{"num_attention_heads": 4, "head_dim": 64, "intermediate_size": 704, "hidden_act": "swiglu", "norm": "rmsnorm", "lr_head": 0.00814, "schedule": "wsd", "batch_tokens": [16384, 32768, 65536, 131072], "max_seq_len": 2048, "train_tokens": 135700000}
Each number is 128 + 32 x the weight over the matrix's rms, rounded and kept within 0 to 255. Layers, rows and columns count from 0. Numbers have three digits each.

# layer 3 MLP gate, 704x256, rms 0.0528, rows 529-600, columns 128-191
172150153158184064106162193142070159194101170096139088141133140143122128173090089128109079083126116086156109089165098136123120167117104113137144163124126092140171169171140073166151098100125081
165091187158154133142138143149120101147124105078125114114129090138132135175134141110099047145112164113101145100097149094156138083090133135122151164078127083140125093146106125106106075136098130
094114120140136120132109143174113092133122130102111126177124104108159119099118123124101133081100101076161177105166146116099096105114089134131116101101190124113164159062108159118151155081153043
089138165067144158069134133099125148152071150161100115157116090167117182113145069114169087104055118087162145092087131091082119112131134133133143099075108145116109197125102145123117099110092155
192145125132138147159139173170156177112079131179124160129194095105153136150173104129118136085132065131162130157146153059162088092103120128105124073110141061117093187071097182077110116086133088
106115143128143110098146116111089107138128191141092150145134120133141153147137155142095144145121147146193138158065161070145129101199163098149113116087091116103129127154147154101130074139185141
066101114124052158023121106096100172120115085174145099124136158110114203110147190124100073143078133046145146116152091173074130111135146124088074107155173135180097122153135100129188114144194191
149162127181086163130095191137137205142147160112100157078145154126121154167097113141093118103134157154135095135139130087148090122104147121112065182132160106092109180179154099053146099051183116
106151157116084137119141159191058140177131106189158154182127086155102139122168083140113123149120111094144099068104053124164158107090164117162144172084069104166132133188190133149179162061122122
140076117154132052147149165132111143057116115113133080166097062147092123108103130096065130184135113132159073092176177109138125178135175096149163112123114145139071170156115122105146127123159157
219185114163160187144151119135050149137103126162064130099143186085135132163076098113109139160088142107193073107149158094100177168099125133119109202094122108095110195160161103108107158056064116
136126110112148118127122107086122108064081154116122149183155107131121185141171150175133149129112080185062105077139099114170163137119119141141181140109146155135149113144166145120150133162163101
129082153069159120136112150103104181119123149164077109190150116080065171172150168101110141142106101139109153157112113143108088132100164141141104176178111127095156157148143093123181132086154156
127110132102144179107138122118142097118152068102107056186119110107121140127101150095159192147086101123142204129121123161100128094107064131144148123169166078103147123131108130101096148135201139
178155061080159146135133127103112109093134138208165196081114167061110125132112126157133106124146171133122112146160088123161109088079102133118094095154101158125113126155102136145182161199103151
132138144142087148147054095139139145112175161146086110128138132093130110148119078063192158163057074153057203179184115109121129159154133058127139104104147104165143134172143164096115153081101100
110098109073097118115112105034092139148180144123129088082109108135165183109110209082101109156132132085045092141049143144162175119110175081187224135135137148071125095139114085108086142170059146
125121068119178145136189092099114070118106100180157120174157124073152153090129094152104114127086132127145191102129134102146173130132135116122088111139101108167093118172106113070141119134139127
142156150126126145089080122110082142149161158152158083096097121138112084166134110121140177059140046172147167103178116127109095104157041087100112116113119115134145103179133059090088101175141103
170130128061102154118121078086158140167128142123080097092082131129169187190136121088159130109121052134112144134155098119154106095204141134167133168103039081097193145142097138099113140136160183
135118121096082142173123171090151148224149119193134117117107130140172119122098166109165113118158173082056048101165115112103083103134105077120117118149131107097152142176130121086174052089113157
092099163154104121084140187104202191129028164144049147089107103118118140145113138161138123132098137156108174168099104101132156110102178135173160097078065061134109119145108130071130029086107124
105125122112109152173095087061122145144176121092134040152162123146096122165102164102112084130154116109110123065145130143167151095162165163146125082156142133130201139108117115193113109110128097
112102132156128126104113132152089138124117114137127098138114105098117124109127102121094109143078100091146115110109178032092180109103154152158128103150145137127087117155071137143116118118104101
109125154127105047132093093119168121120134113142150134193113072147198173179129131157087145128085091124134186154126128085096167121160131100124132132132096138145162112104106070107104125124137076
109155213102092100126078157152124140181110200133088127193091114082113165121119137085106070147121137108099100164113104132082173135125143121140148155102118088139107172106131113103181118088170116
198140140077129112138132129120129169109082179146119195097120124127108173165095139075148094090082148197121114169149147144136156130150125070128116097131141153083064130135165121095137127009072116
094094130112058055107153134145187132131135076152152100124133103076143140118162163156162124159166128068119109151064108127093155168095151149150130048126105182118212137133147160146158119119105109
124129181086171167124072138066054077132111165182066149115085167104155082133135082153118151113092108094148107045103103115201152125155142097080129104142120081121162073219181187108137107120150158
135103157110118086171162086148117141160088113126149193108114069159144136088132113120097123121123126104127107145162141091094093172126161163106117146166131121136138192104084114169134180097098078
100070186124124122143132145187139065112113052128164122112113123138184155098209139139136094115133118085213166117109185134148086124127147118140162085120114114101086088117085190108183193230121115
152133082109031113089097185123182126173060138164106136085093113136114098170111139083124143159099145161110137120118120126064105109103053107112091105133117130079138131101145121148164106071094095
094134190111173119154122104081132157175168104206128120207106126186118233122128096137118089103143118122106096177095082151199115125098083096122128062083128129132157102111141149084153072210142051
134203074212091167070128085098152156132099156101081045136087090146104152166119128077122142061120102113155161107080143160102131149163146138114150102116097122092153163122140103076130111101115142
132127115142093138132133112116173115127120142129108088146145105114159142164159092086128130160093098126140109140133142105154146129106096157128140155131134107139110191176158154127124078069105184
131134117139113147097164156063164129157060080085148134097067162132095085175070152112156136144087124059170161107190083127121118110130182128085134125126173114132193125130131121170119112117093132
064109141121128155145134096131116171107147115167097130095084099142102167115084124093111142091127081141086162066132118181147171127077062153154140146120052113133112098125145069120147098123124124
122132134134122115099119128156149099160027151093128110207146104072108107139155171105146085155106109134138185122142098111177124133168137076145107168091135088130141126098198144087226152139057149
093102113072172069128123198130104141125132175142125117116141131097184157094136160161167126098159061139074125194108130127076104178165120115176121098115088135088150095135149140100137122147060095
147134088108176132144135138126201080115125135105128167094177121105143111172122143118165132115159188180153106088101139162157092121104125125080143146108110176159081125155156142150105108136053079
053055058043101107086138104104118099171128103163136156200133079095146168086173170126150125131123132138126144084049105131170139060115155102149137126117068137164169103148103154110143145146136071
098185140115124110100107121133136104163180114092105157120171143131126131130111112169180132135112099155138111150132107141115117134183149105109139122156128110120158135122097118146147131095084123
127147174066143148150134160148081115074090110157148122107117070111129168120126142122110101163155172113177124088149140122124155084123158150185072132132145128104129106112155134136154147189131128
137093066093131089126166104186122137105139137098108185084088080157119121165105168181100142141133188087116092107080039130131149137134141132120145136134032153117044132149157114111162070170060140
072085137103103098171173066148095126112086115154157143150092094115200178096119150099136170133112103135104181083114158094141132167158127165116139173138089152130177113093070136171114117134148074
079118158170136127096126106168170133098099123130092093170117150162150105083155150117120177106114111142131158129057091139138110145148166125110075094124089116159154165153149099088158117075113115
122123117020147023160149156149151082142102124178104133170139083165172104083141144151153129103115062146128122123119122116083109149171149105111152134128113210099153092033101195103099085086111117
139138105142138126114137131130167119124111170115129194109126132111099141148126098143123103126126155127135133118135077126142144077164110152144136132137132168110119162147137172156131123085097127
103075138077126145162143161131064121115105156180103192129091138104128134089133123141098131103093149132140125071111113104125152144147146088183152128065092088166142115163193146114079093157181144
138146150138085144140155106130146125129135060140118069105098155147115157181145139133135091127102123102150106147160077136081117110114133133092072133149145170136107110113152145153175096142118177
142114089156118178135091151130123083175118146124105140111136113138183170152126119140181143172108105146178126094163053056130134172159141074118167166103064080158117161156141092153097152149079116
110115102121093150087166111090127105137168107166122171109109135089148157102183108137155145134123045142139102126094102148161085105208122110150152125109096118100175084136149113120136117148119127
153068142139099140169113132098087125144102095126145118138153112117190159144178087128171154124132153088136158104140110102114130094120119073147076185162131167134069126134111049143103191099159108
134109122115111164101103114110112100107112181171133233120109119058101137121149147121158097070104101111118085115074048136141099121213143134196129221108109109115111161171167102111164118096092085
090103120140142132147173137127110157105123114099138068120131081108141152095166165103161085115072129123149113103096131067200146146155159133165127137128125167115075101168113124117132129128116118
089102163071080146107168110115122084159102160135124135178095042106175140155160165116131118064050147141081150163152107034138072095139125103151112177141121145137106119132110130119125112136151110
102103145091144083103108099138054162110097099141123156143081091120082114147112145119095126125106089135069148112167166147185158128174115128119140126087148158139094138064112125133137101140157079
085121175158117140111132164127132143099102086141107101126113125106134141125095095168108143106125075078121141114110136165139132145154133171098161148110146106139133151153142124086143055142150102
112148145179102152109158094167081127123088165196163176097223142128176170068136102163135182185135110144109121001120127116202099088156099130084146172124090121113161141195137153142159129133158088
150130100123093110167107097158142156176121151101163114055131091130177083141143148084221088192106142129112139149126187075136108139131144124115126185153121162101094132077111181177146140115047118
199160140205113130124134119101085161130146134118087096141095160065145137065134098158137135145108181118189128150183140135125122158179113099126073142116195150139125149142096061118187104119073157
100204119197182170107115140164154141113080125151098036133130126128133156171070089155164110072140130101100133043116105072110135090075141162157163074118097109144122111181115135136084078128154126
094116173201135106098138169122117198163078141139133152111137161145071140156136081100155081156114156126157186126142136116144150122126056141121134069147138153128158175134123110144126112091071171
049117140124145123142143178167113195086075147146095111177091090162120203109122139155160082154086099080081100063105117167176131126135159142117106178048112118120172154146176154125210121065050085
154147096113162155095160123113139168152107142146127153116131112107098158184162106104092122117066090089046117144130104122102166111119118125141094158119173146088154172074125089133130111063091085
140155177177136133121153125097124139157165134095096062109117114156108071149142162084115118122106128177126145112087153118110095198171087139116085156124150110121076160126094130103154088077147191
121157095063094141116155157108103147117131122150120160154157196101153126191061138121121111078099141070146091196125131108130066134130133106137133123143149087093125151145125113175156143111145121
098107113130110093148129082162155100154096140176135164159113126057131111108221080163076130133136130139120141142148081123109144153103111115147142136096096104128181137140122147068108101131157148
107160133110119080157146123112108147133168146120174158134163117102175137122138095130069109112093129099121130127112142093123060127132147152126118155108142089089128111107134134129172117151147101
147161111133141167107205158153132115110083139138138146147092160145117121147121079117105097135151112117117103134179082131131176122114121154196179139109161139109114160124153143128162086088103115
164100109178109139143165156115120179122128157123098119127086165133138173137077138124114126167181089117154189103145143037137176157093162170178167114109085070101112126165147166138121128127101094
152135181182096161111112104119123149110164163114092125158173160122129142207154147141117129076070155106143172110127096113091154111096107097096082190086134098102113174160140131135175131150148192
# layer 3 MLP up, 704x256, rms 0.0528, rows 529-599, columns 128-191
084102162110079156198103120186138136157063120152138103108117104112134136125170116192109160150107145140131175142116123073131157078087170145069099124094108048108122144132126134112129154105117119
121127135146108147121101140147115198126110095146116138119099116135082113123129093106110176104125133155131127117177110088084111149112075089105054156173178130121089132107146103170104172110163121
120124144165155152085145117109089163176164147161133076086134198113101179159149109116102090122122121102130135077143133154131132077105081166112105143120136157140139121143091135116160196087125133
173074128131126132125112106175150181097075116107145100081128118176133157141143146136173099071095122038153139057141158139126114118119096130089126123096149162120168148089092162130143126110097162
137125092162150076074112161070072062145159148106149113189099122102082181083060100152100144141159098207087155163128072150082180171151110142120182153090089168094180171169175070093075131150098147
093151131098178138151132087120125133134083114188111151111115139125097141146084132180113072227131120078098101179136148087111138081169120119099136135109133112184138074107126125123128116154119109
104096135078117076053117199110119154099132174170113127079179136133097194112118165169184109097072167136129170130137116148074120092120100145074103131089102090171169193128105173125127130115129101
158168167130167099140143117053106098074095142255126140149107144102129084083154111118095104095215116145088114127148162165126084077200111100164167132139088150122153108094132108120140146184088118
138118178174149086171102080086159172168078178117108148075110140128104106191129153141136090127150098176128162170125101116123119156136142156130148131148112145103116141116171107104063135138136115
126116116116105078082144093148137124100104148135120142207189102092093129124129076158111125185073146115104091147175105127091088161136143130122172155094117154140099175122117142163139138094089173
135117168077092077059089175115197128108132114111131126185079121166146128082079103123163143057129128129088169167087160100133144154125116127160119095099157127158174111087058178093176144146143115
179110132078099114122170153112156145133080139124148124133162078112124143115146214168095130093110078127066129071150113118110149169148123138158148116106154174144117123104164163101144116131154079
074137118107232147100094180122077101148154167146171155167172164202127147165165153120121124124088078145142173145107156119148161126190196136135103181126167081110122158128097119124154116161146120
142122169178190142096151134090135135125207169124069139147150091121102140119144098174091156173140086150135112104105135157111151100180070121139134132083153133146152150139114081050119115101172122
148116114175206139167166124091164143083187139083123119091119126122090077133133130139090079113168173134129085134083137172143155111065135142140169147125114126113149131152125156139125135169154182
108123156129147123126159189127086077187070164100128095173124128107118128119192162152084124136139128152238101105085163127148126137125135147057116187121104108115137128106135093158105158144212096
146121100105123094150048117137203092113102092088196100194083136125098157105076106169080175046209088125130127077146132185128182219120163157061084156150141172136075095129082095152120159130163104
177164097161165118091134155149102089113113129114163140103147083109140173131135200184126223139110166169172160113129117106105075147109134097127117177160186141117159156145164127085130159123110111
176100054105100167116148155073128107105166127132113101095138137165098134218103140078105110079148145095143053111136141196160124112128161120175130124176162155097116114108117099127143106105141135
110123144126139134190128143120118123129150081128130100137134124153119152164139082172079126084130094098146127121130167201114119070166113172117139130116191142159133105159137158073133158134121112
088072139136067122140154112114097118116156126168163102138120094093174122127193161117101158121100081138144142141049106078128120087124111137134135116177110155133130088110110109179123140146179076
119098207175060117043148166160195097145086111135115100096135131175107152165108100102171106120082183090129180105135129085117107180087115108112141189134195109122138139115104105101101091130106167
140145125081134065168120124163125158107128096143153168139123115133153142121115130114142105167148094121170096152119147097155126130102170177149128116120128178106174102067080104143106114134108137
120143130166161156151107109134128086083051125145125106110130103194144130115160127108101133143137111096128158145141105150189114163168183112146138157077131091095073131124067126147127113130116112
136187123138127155110142168074154157175129147112061086110152152098128064108170094113193161071148147129150120104088140132109125191149119103119110076093128101118143165164175161120092113113066127
153122167101097100076139116159113127126151145157125126139140072085123135127170172099136106123141120081114095131139138123131131121127149062148149135182130118134092128137119108155154166129241124
175097145122122063092138132088076134110064173107142126110089084150155137133143168147153136089078071165090150086141147126174171183155153098163113182137128182121134106090135090094100154119079129
185133154153103128145157082089135187134081066232155115103123100155130180166146174166138155096127086115143116160109103170156108172091140111127055111126101161102148178138157091104211094083114103
155112191126163171178142162137116089168116108115102164189117126090154119182131150166104179202098172078109162106128031075130124220122096135075075150096113101146127163183133150072119070058150180
112140135140132140078120178090146115087126152111123091113117169144080130162060152141109142138106173117122100089185143143095153060098138082133115128122148111178143146112160144106137115086127133
046148106145097103115155111208164134102109092097143188191147136109163087077154126128192139129127138126084104144064169074099132135121133121120176112065101141150118129107126156111126103134090150
129122159139118082147104161133120124033144118150112142105129129144112116103157167139161142163159089132131163119094182161051150185102163088121109174134156113126123100089127116095162133127083077
150147182101128093057141138148117104099111104120161133113121150170098169129111130111116128103157197112129114144097185111117149132096139117120100113105121114100109109115111116114166147152127062
148081134120130107156124189147165086142121127154124217149152183099156089092129105222153136144080117166105131141160116094156149148105104147150094133104105100117129096196129125137131141101132099
171152096157079152122110150111137120115118111173168137076174114124110108102070169135105153098143131147190101141120112161119121095084157120086170105112128117130128100109126070115157161192134137
153063112119108130111114138092140045163083096105115144143101110142109145144137120155149176144102065113147197055129081167087055088093165097063107138150149146149143077147173139100109135144109144
184122120118131107085152203044117133161141138059133163168123176121136084191198121140138113119072117156142106133102138151102087134198184130126163107117140120111116160176134134111085203109118128
104106130137080117153131081154109115116089114117160128190122086093155125116151134097151111120169121116154134131163155151103116112120149136150125164141173157103128065116149181137170149155091134
117138116169117194136104088158176047165064150143110177156168107173073124176145116134061150085072161152128212154127093126184162121117146148150126140078125111150114194118134143095181142094165168
051083128158147068138150125135093115120120148128113100192086129077103082113128102128078137136085085132091162232123110121095157088169113167119110130097142147100157103107133111075150161101150116
164150161160113149104119124123154178157156102181155123121128128104207140076120181094139133111151118150114142145112105185089132146049061104152113067147152082114151120180133157138097124138164077
118158078170127099093141137154125125167117142094146159144129124134136106118115110121147147164118118105107103128131120168143090167087087132111092138154103127136121115099132132140122127111117106
129108133091093143152171110129138163138137088151101129174109143112161094080124116116145098157161156161081145153136123127119104128120102126115121085119124141147158123113129101110083190161122193
097142105097147173127114100094145123248195163179105170161117138116185102168140074108105132163167127131087197160077119138091079067115176153188151181068140094090235142147127154142117143175187107
109146136135103142179173150186128127109068139138141157146112102124162160171136138190123108116105195131155088137171093090119137126195087117094115091133119168080130155189124113108110073096096152
156164139151160145135105073087137143097139152133111079140080160143118193102103136122134175088133137107094106072075108157118116129128165136116136081118124128185139147197131095123109167141100125
109148118096099114122081115130145172108079131149121116080106134114127145085057131189089160134170098175121071142143121167149147139182195055121163146192139182102161061147160117131140077128179098
095157120118115140160057101104136178170142127149122122121153063094137108168120117114092107121153112132126134134127123136112116153106098175121115189096099099143129128147121172112129115173134153
165131103150163117156144168171083151076115134113118148067119129186091114055114091128071147164149092128123096093111107165136079132153127151124142126150085129204164167159112153158106181174103078
102156125090100047127131093168153138086162124124106091165149137121100111174151191164138115095161149164109128206085125124083142104095120168138083174076113105149119119087148129107150104081109154
111093121100132127058122165177118185147146127151092064169102177144056116140202079076128106113101124145071171156128146140148113076122099143098111148106151100132064172151133127102168119157168151
075131181115135123132081157153134162096090145126109129097158156135092147131103101166111097103176146097063073082120092131166139118109145158125154088080113147186141179122151109105146075146125115
202113076119128176054138110113139146098168150159130112117134120153152162160074120170135068078097130127122109161120145126166120119124149131114168144115107136122069138135130102135141102144119128
131060055133088144174130098156148118132150124120171149164146125146115099066121181111135160129120096122181173147107123095130107105143101183102150154113141141086117087081110157119127165160137087
131120126177078105142117177106183174133122107109100180104100120141162144099128150129125126128119118143131149155147105171124118116102103180126088129151139101112090125107164136080126161105122114
123162080222081082109167161085120146084129171093123065100111166148034130070059184105081163118154082143178125144128147118162162129087155072101185150146121094078166163155113111093172035113181128
134130141111155192134116143104145088069161159111139162083178175147104135164114065121107085157162122074149086074142139168131149131059108141143134140158128136149145090186149121153069096152113162
119107101129147111123116133138176115102092104227115114080174089161141173186095092171161123118130132104120070127131075145094142088093095085142161113115128103182078112074130161170138130157145168
078198071185110139077175084207123128078107143074129122128168122132153122122161096137178146121152159156166086079129178128140133090137049090132136184122129159148117151131063094143179098104115118
110078148057166108157096127170118092129098174147129132154103149165130160137154160174149124178103115120134159116118172095135173130117134179229124141159079107156116054075160140162153095150116123
134145111142175060166129137107110154170070160132175134111145097105155097089183115163164108157166149159133140139126143125169040128135172138126090179152146132069065108113139155169103100137153143
111114159202126130166022188138088059110155121086152061111099131151200110124147111125095145073176138174128160036117132083127118122127105156087170128176136130128129093138146126153097134148183133
182109128167168161150146078154146114101110095143131140103114164139087192097184132087120116183152111105125145111123176152136129130072114155147072133098099111119093124134093110127094132113141182
159059131112140129131094129167127154141112154060102102113096139187121129211130081119121105066121149158087050140182113159177170161127090104124143159088146103158086188151229150097108176129102131
130146166140139121157128127108111115106141119160147121145116136158169071096078167157143122123178149143207125095087088103188085109104133114092176183113069146142162091181172171133161111203192125
145125121141160155143137094139135195152153113127118100073139101117066138071182190137132087123122204086140147114117149163126129141129091047063127144116110142145081111107150120159101128143122148
057122122106160160074089128081132154177120175083095137159097111106137186138124138103151115096146156135131137130141122170154129140126146129091096135134126103149121141155168127108189115128116103
136151112149141129087106141141144195094106150136091111112099079153117146111108102112157104086152134113126103135137134145131141127144148083078135139161134125095083160127123110101101123112127127
128118138105132114122125183122116138148092116139122104099159108120141096185142143112162090132169106123142149135098125092142113158115123153159148095098097113139101124088128097110101054119126115
141107199111068122133145135146144108141130144100131110110100116123114169146065108131141120096120159123147130144103097093148147122105146130107108153129130129118107073123068085084119112138149058
143152168113133083140139099090106103124144115148147131166160129027187143161120117100140158141063126139118123167091140172108101089130145084118172088148120148091129147118062109126146208115139145
# layer 3 MLP down (transposed), 704x256, rms 0.0528, rows 529-599, columns 128-191
117112126131121144129153157167117122124086110117247073117173116156067119172132122177086116113108131111103143109115132089123106132111134144107107150124132176078168134148123108150130112098128135
123149117117167132067152062155140138107067163160088141095120156103095075142100102141165094175117104137121145130071124160139144118175155159107130121122104099127085114100151142141118152117081132
141114105111119140142147116114120120104141064148094127140179133158108120127109077198144154139122140134120131119167152152112150110078130120117158165103199115164095092052111120153133116121120162
157042121143138101196113102150128156128130136133207109093137162148148151154158190138122147070157131074173110067171161139125108151108091131086129146112165152107165175079128169127149120133107164
159142150120128109097129161145090099118165132135080150148112125091137141142068074205079116149129112171070142152125116200104166184118086116105126104068105150007142183078099124092084132135072122
129140130126191114169126093128131152105111085143123151112123166131057100124110119136097077195138109108060136127175156122145173100158113173126172158114121105154183078109122132117104187188070098
110108126171026162071152074122136132114128119128124137099152120127146187106097168102049090106201122081177141148115117195068114139084141160127132136119163075086105140164142082120150134104123217
113199146175139152105170156118152138101149142103095157123168100135085121134177140139092136155162193128167090127100105097077079112139129175236118142133143113153102151121170134100204172107101102
152132204134110134099184079096098123186037155155117124121173073135158132149116119161116108123123032129132129151134051097162110149096163159141104094128140055133133156171164093109050132129125130
171112107161146079161139153128082163080137082138136088087131058141108151071103129081116137165177083149078095134167119124142157154100168108148098107112122177093110106120127119076116166185111174
182168169106125152091108173137140105077077071148071124128128129088136114223110109094133181096131096174129074134129107146160142168136117115191158147108159090106139108092120147055121109072096054
125137117118100110156159140111169135137093082139235098129170113097119156130103177140152142119119114156113152102132121149150140145137108121099139077113185196062067129096147160098101173123153098
127134120172120143118120149130147171183087126164091139102174135069159191181121161123144156172135137097100162150105133117159117149049135178190114181145159128084117090123126108127168105126092117
125158123099094079191070113138125129196128074155184137167105130156172174166098117083205189160094154096133133119088093072131128131077121139127156102116149149111177126154136100179146077071153117
094082189161193146095085161190107125134121134122131071150112147167147150127137128065137190099085107181094143102147149129131142141141148147120143128160125099166123149085117092145130076035086034
114145175172124112142125139160076106180102143128080074170109109076130144123163169070155112171107150139178131145114141110101139142164181089103115168103155156099132127144133125148090145059149072
160147071219119217094187187160149099134114099117145073114158058160136076150155121099189117170090140175128139119185143136118053130152176157164101096143158112138103220126119102134096130126134124
158158173088059125131120149118070129140124122098160143164126097127151121171124166104131089161125166101137161127066106071102085121082157121118091123110131118133152121105145165108151117136127082
167164116136148120110107140108149169124144174173041167113139102109132147091157117103137092143134123123131128124097126118126182183139177146123112132129129143046102175109153099118118149099184117
108086131129122142158100135145140135103164116160106167162144126144152130164088091152093129095165104124138180140149135114096152067151165150117183118069135113133155102144136107089115152153188114
130147054151122139123074091102143166094116121134062072102158169112074091100154086116140205172134076117166149142110133144124181096085150161121180174103152051152109089103114118094164197111186116
115113193198102144082132104187165086148123121110007110154136117170081115150130129090193108117106166103163133087144171089098103170062094105113123157142199061116160129097071136103097065152081171
136153109165144158094119121090196163148083144118119165114100116105188106107145104182096163110123133111107124116156113117086051121076092060116160120090125106110120118136148145091147146158139127
144129109126072120137148201102119100128173082137209102111152149106098175126098129103138164113147105148107132115135106150095154110103134094120160188102080172171159131177135118142135129140160096
085127150149081079135121157101153151166143120197036107104133159119149104163139105149154154115113107131150201127149099090095146125152143092164131118125082041123128111102137161094122099146096071
163125111148111129082139109142121121117170113169212144141159145099126127125110125133129107105135135114196146127086173131158104093087180104117158144166132067119143080158122110126149162145192135
175109137088124092124121127114119141104149201116186112126144060096174141134176124146177106122057079092144139144155122131134154119212105122127124115148131039078114080080114133115100162137134114
096089116144091199147107186077088064162165119076167075144075131116103109133137129078096114151147121122131147119184106110140135120115139074104139134146124064134157160131165161145029185217076155
135086166089121144142131117105096071153082085142192106115130128113096137132151061146172135158135111096162148101105065131180127154115151090071077108143156099126133126246186139101133098121166184
120132126150153088125142119105090098097190138161094155178151112095090102099099159101146131151113113122116121161111116110069100140179091170127169099167184119164171121171076135111132157108096132
174153144088153188144138123034123128147121147153052114090125188137147151147161125152097104121103097143186147138172106174141139140149090148142081150122190089090125127159113075090134119131128069
103071126133132123154108142120085120094158148156208121129159140143151110145113110125068172157129129110134112113188170131095133136128103146137100108119134129176158121134134127100124100105115101
145118137124149148065174168130120134105121109077255066139120140145145143134112140110137178138077139097112161114132135114141132120146169122166101172153093145154141073129089160099118255177189131
106108073195081149095130164114130112157116125097114146127143137148122114155074139164126124084073093135145183095136103129114141121129158164171109140129081109108147114201171095065137099095110130
123127140132170119122131145134112154112090122125096224093116112122127148081094153133123130115134152136170146145113109175131113087130156099117114140098107112131090092107126099150137184135127101
106131107130111091144101104160092177091209164180235099141156120157134126076145119144125050160177152189104084192097173125120116125141123130150176107171091139149071146124125138120124100148129118
111121088099091155066134194101153149107115156088060138111094118160071127189142152122130161142108099098155175134112142171092139167163144141133136135122137097144150200170144128131108121126103151
162095099120157124175106119098123157109180088114228153152114096096184141099081063127125161097177138150161118141138222124109132053074160180107149078122148095109146058151044172201134081147154149
080115136080166159142096123152139106116081136156148111177199096104109147166133185145098152102121101160092143198115101174101122160140163100183130091095067130103133132126193073129154178174073125
156150110101127113115131133108137083117132169097099120101153137115139078143141121115192122115143108140155132086117148111126111146119160104123104134117099156145085115148197149142132123108096092
142159181171097081111101110140143133127090192107178077101163181156133131139124109129136091139124130169104093113121155115109082212118079135116127121108092174184149156112096146111121140172167177
111138098143092098098115142162133139177098089073150133166117155141155118106109086133142125141122171128147162087115126137132128157094074079124146129160128066148127161091168105152143116146071122
132147124171152096096110127126149092127142153099126100138108085106121163194099123137156134084091067120134149141103123144168147183127119096132104115151109060109075151141135130176156083122121130
120169101085100134122127143193133145096140124142091147040112100100096089159116158166113146115127148062132145152088026167123115084125131124182179124137077117103107108145071023084146104069119097
068104124075156099092119132138130156110083150124079102122092169112090125118092087108147159156113073109147112115078106187149158180130198144135147190173178132171142148117176125149139103135136155
177065153177140147175092117089129106149127120115241098141128133145156155134113087118136169111153149133097091139140137141098125129108117106124140073152160216148171165142088153095095158103121106
105105119214145214151139114082114188099125148169142119103094175101087155112066138113110158142077135131140141159139093112233115062137133103172139091162103069167132126211104082161151187136187093
169127083124158102107134156098144129125138106140121141118134117101127135145102107161124106117148125123181133138135097146070099082098098165105142157140100119158136136111135090110123117102097108
156122157204134092114109106144139161105128092114189136108149128129125145178146107108111191148172146112136094117076134145107133115193100157088155159149079168092142145131099129121133114180087140
173143148171124185178096147101166111137122099103098093077094136132170143114103090112146127114089125096113099086168108180130096151179148160142141069173174189088115154157166152143152118131124166
120158146079110096108097162137130152147114154169117104112102136141083141168162083101115127125053086159101184171144064091149116102149173160128104101098081093125058141172144140137169138124144114
103129089093106143091150108073142094151129092162131177094103116116122129068165126192149103123107138119161151130164101139166119115183154155152122130113090114072142122135159137107169140175125080
083132199147135042139087192154176102131157126147076156132149119087149122173167119110164163151149111148070238072101104126091099103117129106136103107140132158123186071115182152143094126133167123
154116074136153158201161116106153128155146122121200150195121141114160119122103113098114163148181175140120121147096134137134148100100105177112180131096160081095185085078066125107105195164134136
108143122157136161113092155185122160080136100101148102101150076172145071148170159164102128096119131146087131069162174107132147130144190121135152144139120034159088149150126136092043111200059102
119125131203076188109160173112179114104126098119142059168107132155020128117080137143068150139120134118131139160081156150121119153091138042107123140111148140124197152135078106161191154146151099
143183115092149171115198159138202109079100170148027119096139205144185115134143140162137118122096162116133090107061169163144141084111146142129128136152129096123119111135111137140129138113097160
144169134103117107134130121129131107127121135173108153114165110152159145153176121116113129086135190124113063117144109136110144110110090137136128095107151110109070099073113103200107131106142133
104119108090180147117133141100123118051181155169139081175047148169111101161129152119128075086098123109157136173125160141116149157135150164138062124167134139138137136033112112113132113108108146
222101112101110138140102080137135128226140137201126117129148104136145111115118136154185117129169096128145090117169100050114153111153129185109109094133133198072084129067138122153129131136166146
089155168120129126136117156134192064113075168140104159128100077131151120140090103185186016069161152155056110105132111155146152077152115091141164093147105181119163093167125167144099149173155166
118064123123071137187097139168077119126200104088149172103147186152129134114115149063091110103097149133145063122132145117188154096146141126135161135176111139113120098129151115109173153104100159
143142110097147157113171109155169091161135152138041150172097079071183104096113145139122150156145109149140096135105140121143132152134134106100081197125107126167095118132136115098117114177157090
153067131132159124163098088206142145141120076108187133104131144159116076206130075104108120078134104128032113142218069141131144139104116118131145135108141109155124132157154152094124155125089106
091161121171155079099121182193119126097062184075120093112117198119117131092137156195124057144155169158190157091145090124114111100126191153139178128098046079087164087104167168118131131090105119
150122138081163109141086117150147154138164123135171228130085126083177159051148128136166129114128154056149196125121111095175119114130125092118160137124025090141138138101113118157133175188058091
133163100096138133154135132110121135116093117110094096143135154105120109154109143140107123128097144079156058188163164084082060160113123115206125130126126105094098106110122161119124095080147126
101137137165080083105076086176116171096104170159070140101106037109101090106179058150120161163158128127092124093122085119097183125096156140080093107130108136093123134148067099103137112140143142
119167146149122109162150146156111155171144132122113121108151162108168118115088136100155099147096082091154113146180112091120125153141084094140117178173148110160090148121151178139153112050113126
146126130086075135144106083126140143123187156150090166142105104163071126143104097098119188083142200120156149121159132156160165083121166087097130138146177054128133146080150161096129119111115131
165142141136146115137150128073083121174138099086150131157142123087167109145113105104109172083109159097096109181125138178134151144193123156131127068124135144124181097128117106128126164100114181